From a checkpoint of a small transformer trained on Wikipedia: 14 layers, RMSNorm before each block.
Each number is 500 + 40 x the weight over its row's rms, rounded and kept within 0 to 999. Layers, rows and columns count from 0. Numbers have three digits each. The size before them is the row's rms in percent of the matrix's.

# q: layer 10 attention query, 128x128, rms 0.125, rows 0-31, columns 0-63
# k: layer 10 attention key, 128x128, rms 0.123, rows 0-31, columns 0-63
# v: layer 10 attention value, 128x128, rms 0.0988, rows 0-14, columns 0-63
# o: layer 10 attention output (transposed), 128x128, rms 0.0971, rows 0-13, columns 0-63
q0 153:468521509527428510483449515478511515519492470481519486498456518453518556440483408465538492444489488554483536409483455512470504491453439426450541488507479391518539485427545500506454542495437559
k0 106:488548532541509481479483500524433438480452497466492508452497503514567438507594492544520564502529506515467546496533509509510449541478525545503460608489544553432483525557543565566513514476500535
q1 061:439446472589422504486571493494467528484525536498477555548529517473520488575507481457467485451562521559552500512516442483490527448437454508521574407486468450547539526511469460566513500528461496
k1 113:500515439512463505458471501459466484539522500457543541509482530446611514469518431489540576451483560546519594452516496504520551476426461486459485548508494403519485511450610515516465542477469596
q2 110:369523496508427510482474453478529473511472443509541456538533559478520578400542460467532503410502453516498513465515466492498501490449454484483555470507482447543519516476606498533473488472479548
k2 081:488486413512497463454468467501496471470502466492511525535482466466619513542508440501515569443456542535527584453513508563519519494442425497512449549486494417489475499509497515549475582487509566
q3 090:541456549552509531542551521533538517414528556523467539479487429544482452563490580504463476525558594479570452528478470455479546472485559476455517500519521565521504499530405439517578479481492478
k3 102:495495453517457480554496461505574538543554474558537515539540582513463528448503446474479402501498444556528525485554446505492514477520462423489559500493487471574508543472545532392528516464464470
q4 093:431487574472453559526495490539451501482572502471464522539485499486503558502478545537451503417533502478491463476477410486441538506492576525562546491558493510465545543479514448487501532508495510
k4 094:532549441468516469544519505497485508549573442538548487493508586447522416463529539480537370488546473487550564501484474497461478465476469447471498511453530499570491524520496491511546534496467502
q5 091:565445538536513555514513508535532545427504534515491515457500455532477459589483570484461514553529594450519458526471554460467562473534551490482518481468547535526461494534410467513550487504515462
k5 085:482516528510467488563583506517579506513552424511514496547500547494425491531488531457475424492551516531534434542491520444479514448567534529472536442502508554564479478461491421520528429559510450
q6 081:555503571487548544519439535531543499455554540513481553447448506505484508556488586543458517504549532459532456532517445446439540471517581487531525484524530549519439511527477463474542510501523462
k6 075:440491498496520498553538496562517536506562506518449518540505496482394448541488535503445454507561460521511384547553496493505499473542522548545512448560478546497432540477498452493497502509437460
q7 097:606511441546548503454505471476558478496483505478504465418486504545490437522557478486498498532471496523519527563488509497517549521496420443494492499447574492478447465552450524447580453475492447
k7 096:518468543544440556452484453559538496468418546512475518491477441539455615502486453579501480454442479543524455484547514502487491521498509508524483549522409511514536517499592496522479480481567475
q8 092:430522464510473463538572490484414530526461475541512495582495483435491484460474452455508476483457480515468520474468532580547476477475421545434479497470441464490539506467539530583467515515506513
k8 072:548538499502510488509477533418452489555492494447503458429494573451609459477513514436500539555512560464440605476451487462497483521479558453437538531483565487441511483508494567484503526469552548
q9 073:476501544455454524550487498496460522463561466501522552533452489479532600525419503537497526469507461429457446461529486513478450439544533543480464495529409441519486516449509463562458555585506475
k9 094:506457467493545444573483533549426493546595488548445474526508457467496380529483524486465554485576476474572478554505532546504466473468547511501467456545490516450426530497434472513451504487465472
q10 084:492491469440494501538508526469423514469555490484511512526451488493517536519402433539494540421447474440461470495510505565516499432499484527442417487495406422488512511446457474555459534549484497
k10 104:482447485503565430546487488585441503520606496543509476522513464468502374506484544481477498502536503468542488563511497589530417501455543490496432488530501550448428535534423479480499510485468489
q11 077:534436520478525528486418498523524493479564524463448546467477517546496545545445513567491511504572573439540414499529460459472526463512561478546449497553504513529473531489488481448555505534511487
k11 078:451442488497541518524546466548483571484555488547517527531533451525375473549493528548477492500480459510540361543507515554506513463505477563539433466502490533539467516505430442495491511514457440
q12 064:479425540507499550484493483571435490485533497504437528555451531537480509556470547564475502520514552469514403539486502458521549462494468482469508535513490547524491502473485476499520511551508477
k12 081:415480480501541522525548476527536580489550463513494502514513512541314501538491520525475471508509501513498286520515500505517494474511502546524448464505482525551483515466473468460493526488449442
q13 097:523460604516566515468501540541523529451533569518485575499542503531486480522517528500484458560537576416529509506504534456524499488474523490526506544530511598513459499560457503439536425445540454
k13 071:430521510499528510523546491450491511454500564503526540473513526543481495486556493508555453624508498460483489490494436513579550537588457562573519502524577469526563540483483531441453511478496535
q14 083:464567442502469470509486510472521503543465475527559460507527519454513552439562484457512493452487460559513581478515435585491476504543486463502506486485488467506560495529565531500472498505492564
k14 061:560531512477460508486456511439490440519459506447442448505481539467673510482488489459493542458475497484460700481475509445462513519458510444476564491512493485487494491490556527563497500514512545
q15 066:434515583469539506510532537456530517560491499534536550587502530488492474463511503427558485548493490435526491470474475493523455507458484544480519584540512552541489497488561465439390531445475484
k15 096:513609559512464491538525581551450546536556488452473552477463538544407490512512549453502452549563533498530426464493472479454485550546494478417515480517521532545474496481495562464479513514447465
q16 069:528526547447451567547516505519551433497442494473548534537415470474507485468487540477544545561410549494530478554511473475531499451491423492487491500517556489518558538498510495504538501437398503
k16 094:454492543492461507459534523572507521509496494533547575437425516508382489496522511522475468499485513545523425522497511478462474525518507488421479496482471580515524475504550553521536479494481438
q17 083:487454568475529508477465491545460495444532518506418522472524479549489465540461515576494463526558551484506417532525522459508542495466492493467492550518519548495435525492492487471580514507509463
k17 062:430496503479543498507556487519502575477543492515524537495517523528303486513509490550526424519530486505512289505512483519537488503556511552548463493506498523522527518471477435439522525482477487
q18 081:484424536459511512529540509520440469458542509505488559568503506479471492552462525501510504592529570451515450523469527455525520453461456551422506529467457566549459480471462509555466491542550472
k18 066:428484468518547508563510509514451572479533513508537538468520514513347472547497494496477481583550514521519304510529464574525503475498502520522469483503515486481472528476445540474473491457468474
q19 101:448429435463475555485585501467538458515499493471524486501517546450515488521491520455442497497385500496482494519457452482500479459548491515471478434490501543494558474494413545508489481474470532
k19 115:535548461561476513508519457536599504480483527505519465498545418451598480517500541482467545471454557485527565498547485557487506499564429459461474429579507463457519510521479551533483483506509567
q20 110:514523465572475521570533489487432514567481476558478518613465431446464598514549471456447501496530509571467499498514511552508467481473482515503529490464485487550515450520548520608534500549535490
k20 117:484423468483549488541511480430451566493466493443458438488487523495585492539473481519433597540459544428429536497501490503470510517420556513461515454476527442525510503481525456521441517468511534
q21 112:420513441547495510531581525495512461594499456496520536591538515476491557479508541420530498535474457482497523516563470509518494549505458490430525481427431487542522431486504531543388500570485564
k21 090:467537481516479571525502488559556567395465472493450535547530487577503512511486499474514515513556508423477471438554481519511512484507454500494461477531474483538448524469414493481400475496483480
q22 082:550577522402549497540468507487546498486497492466527463421517530470498403503529583498446480485489447511499538486537443525464511483507543474547571543539568535455489488565503551442512480401506453
k22 126:568528492501481488467459519466473418516457529486506474487463530432705517474528472477511533463467519513494690481460489476501494513473458434458536545527519471476515475497559512545500490490524554
q23 110:563501462537445486452470539497464485531499511513571478500468455479597542444479445493532577440476542489520567469464536495491547491454499472461511505482476388480501497479545477546453532546499547
k23 062:446450564481474500540544490561576479431492456528480530538557467593538484485464536503503505527498477448505556564507523478509480465515586543521503463505487577486495536538434480477528466529508428
q24 090:446505508453517522428581539528518501511488476498541457489627433525555503427503509532526509471496514500520537525532513470461557559535536446456507474519524467488512526492556443433487528484429591
k24 058:484543535467493524478519507494603459440449497515439527554498520546590518460510479479511507475432476442478640494478458452554502522604521488524485434509492515519558441486432472474482475494510499
q25 080:570460520450473503428515531498476513524516494520567487461494490517557511496454454540551580437509573466506511458439529474510528476479553507443479487498469452488511529472493418545445546576497518
k25 101:477448552496502512552517514538565501449548489533436543520552483561385486519468557507488496545495467449523411562478538471504494480572565526545474450494505576472493515545427479491513486531484422
q26 100:482507474600527454482544427501474506486531502542467580506530463537519507481499419515480472437512572553535510500450526519530517540459547494506454574491456560426528579501482540444557510486565527
k26 100:399453541490563525471497488442476548504579491489588445522542580505518495519471488533544457632398451474409553467478462508538470553538468527504508509450497505482500570522448523525489543481491512
q27 107:422487544476485458490558500494589545496563464470549465503537584555511504577504562494535469537522515495512516462520473501558477484505495547512502478530498487560509486499446468529391560557510475
k27 105:567569465516497469534489530501497471539470512501381543487540452519469479529541549455483537484566546494582445488479471463493478549514509534515506515531549484476526502521454604472536497582552456
q28 076:500494561482532512485538529508526518486504535536438548445486404526562505463480455549518589470524541467445503530458542502561471487502558522484433450515489488470496572487559430490489490489424565
k28 070:492415598485495509490505538534573523466559547520475583485492468504491460477451535550528515514445441454521525527493530512500478531611539515509437427528498554484527455537417449513485498545483478
q29 103:479492519513514475497447542547556523474445564427394496482456494477518498488454502470545607555521450441428502492498539498493486505457556553515510473493490476515462479483507502490443443461497531
k29 100:520511528547424500488509547580451478492540527567599583468490439518506507464470517477543468475647480485593509493503530483457513508558510501502483533511482549532456465517449467429493459555520460
q30 100:568541517424446516444440459576494458485483478501597415422505501564505487501488505481488477440488490502586474521511463464471551479465472441544521490539554440443459484487525508493557517497496415
k30 103:473505527550528452472557451500566411481468459544530523492453553506459495474537459496486478421416590570534448535521544489554481442433580528511524540472507509490520474492519419520558538458535454
q31 090:557457478443493477478417491511494479477523500479587470478536606531484475479506534518492418488470505485544508483484488491412545516534465457547562539478505489480517465500483540476503543596509440
k31 079:534556438486484483506465492464485415522462446522496479552534548496512546492564479459505470489506488548481490532521476470571550442424481497553542558506476490547454557462559551489555493467470481
v0 093:500510502548523488505542497481449501402529442501421532521551455479501511526472466475568463476479492450550509450468545500500498450533600430493462480481473508531485434509462456488530573598452523
o0 087:487456538484455412555506461418522466512494527482476443544496420477555565486513539540499492456543511427483552470550549499501463493437508484581531501542476492543489478547498480512497483555524483
v1 091:480526476491479446488491429534526499505516457478491496541501495524498511494534535468489498505538475536525511518523438524482529546445481521471516531543524508523510504593441537464410495431438508
o1 092:500445431552586552520500535494461476456501514511540482530455505553381410485450502479509575505513510538420590406478491512511504551507568483483479486532496482473498485499495538534479439502506527
v2 095:553473509546479458437434442461513527416553532575509521522480379489510459511488497507514501488523448505488484474550497500487496542484534475507566524585473518553547473538466513509467449442536509
o2 087:548461492503493528551543507488463517547497410500456500466459508475512507474490553472454424623522589505497536468453539498481475511524499497429497477445542529428500506536480430513512460507483504
v3 103:532543486462488494498534487468602515527433496567432430506508502520500566423476457511508495475542504472510493441529496539552503513469479513537487466472551490424536418501497558463453423546450535
o3 095:434436516504581570553473529535364560531429518510535528471533524479454497516553499499482580513537543472522478480518548548523497496490527521480532506487456525522483498474432483523416489459532526
v4 096:519470477445422427500475432536562511494520502512561485596521525506494558512505509470513510514488482499577511509504457501517470541519520585564514529521535458490547536571488584516520489513514527
o4 095:540518441573571464486480422519449494478470535521536560481477494528415476415521431452492574520550449546476557475502516496533473477544472504467496559523436505484473503499513474560534454503431489
v5 084:473481445502559500489600451494476499501520505537498503523545515507500546573527527479438536506438533445446497612484514521550445451584544550499438460480518531527532536539449529442526473531570470
o5 091:514521494500531508499499565481533525575489518472504520493520425508505513416547426553468513485524435590475541472455503498478478489484459488491475524526536435490452465504476483511519506463418524
v6 084:500453428489587455511571430484450488456514505572484481510535461507505508573534539480451522524496484467499508569503506535525483476514539520553451458492550534506522507576429556467576496509528442
o6 094:536496439480535491507470529468528527568474499470473528511535424502507521413525443533455543493526428588456546500436516501512452478500463497465457511517506406505452477504477504553506450481454529
v7 073:488499537499508450556532486515444427416493499604470455481442513480510537561530502556494474443556508479512510546574506584490534520504534484518515523492516556479454435562505513498559522510529448
o7 081:574485429506482407501463440465539549538516481485381585495541454507503482488505526523440568497537453588457499496484548500547415491469472501489475471496439395498429524500470517517523450429532555
v8 092:492520559538514535596490533491458435505532524510546469486481548464501542533534492456564498537512533467513488471488494542520501520517534462466565537440513598490427477552545469576471511483527483
o8 097:536511481464417425480487464520545539482522514478434532511564554503489506523428560490452481472476467491448345522537502492498449533520452436569482504519467449490446568465529536460549434468533518
v9 088:518445406463466476504445493525537534461538537474520585495502470477509463460460515514465504557529470533550495482497475455461533540449462478492520480541464405492552559507455526543524519538472500
o9 093:533495464522564517524506491495496413471448430572560479506482553530488499445571482434531502530497519486519550531417511475525509481547525529445432487527543518504557467516489480539436464537503492
v10 092:539527498477501506514459482481480476496494524475478503565485448476496476426546501558537470523537533528433503393514505467551572556449435453522485514486447532399520469533515516568439547439433535
o10 093:511490463496474510511461500520507459481460485523531450447551522522474558507431574503503520473433476404489409481565472544533453521547560467457483436526527494551468507544522539585537459568561493
v11 062:497412444484539473485546457482488532501482601524512518559543436476478524567509539455460580493453533466487506627547536550551459459511491569466474452501482524546489537543503483490526424498590454
o11 076:527537469504535486508521565531518547569479478473494545494511466468451501394515383537462520519546422593470528452423512487453500476471447484467509523504546478501465495481488478521496462442439526
v12 073:506524574496419536511426576527553468534506492462497509500440564533509531500446450502543479487510483532435487401453512485463516556523498476469524512509459479489493499406546455567428480506465525
o12 086:467510539486438496489526485531474469441522498508528468489481573498593493578471571452535446505482590406567483541559481478504531500489529502530523498483489553488528554499524483429517586507543489
v13 088:531571456515474588581476500454537504540481537481455548542548510458496548469495574604530470436433538495434519473538431451514510433488472487546545536502483499459508459487485488479494583470448525
o13 083:465451510542497505474489520438514496450509489544534480483474470550420479489529521532557535484538475434501517490528510485620458529523545562502503422491490480546521465482473489571502439585513475
v14 087:491506471503542479462531523490419479491490567512499477489515450520503556524489494447467523491540581529430467479410601448458448494540537472467474462483528448453479474495520507499534474500615517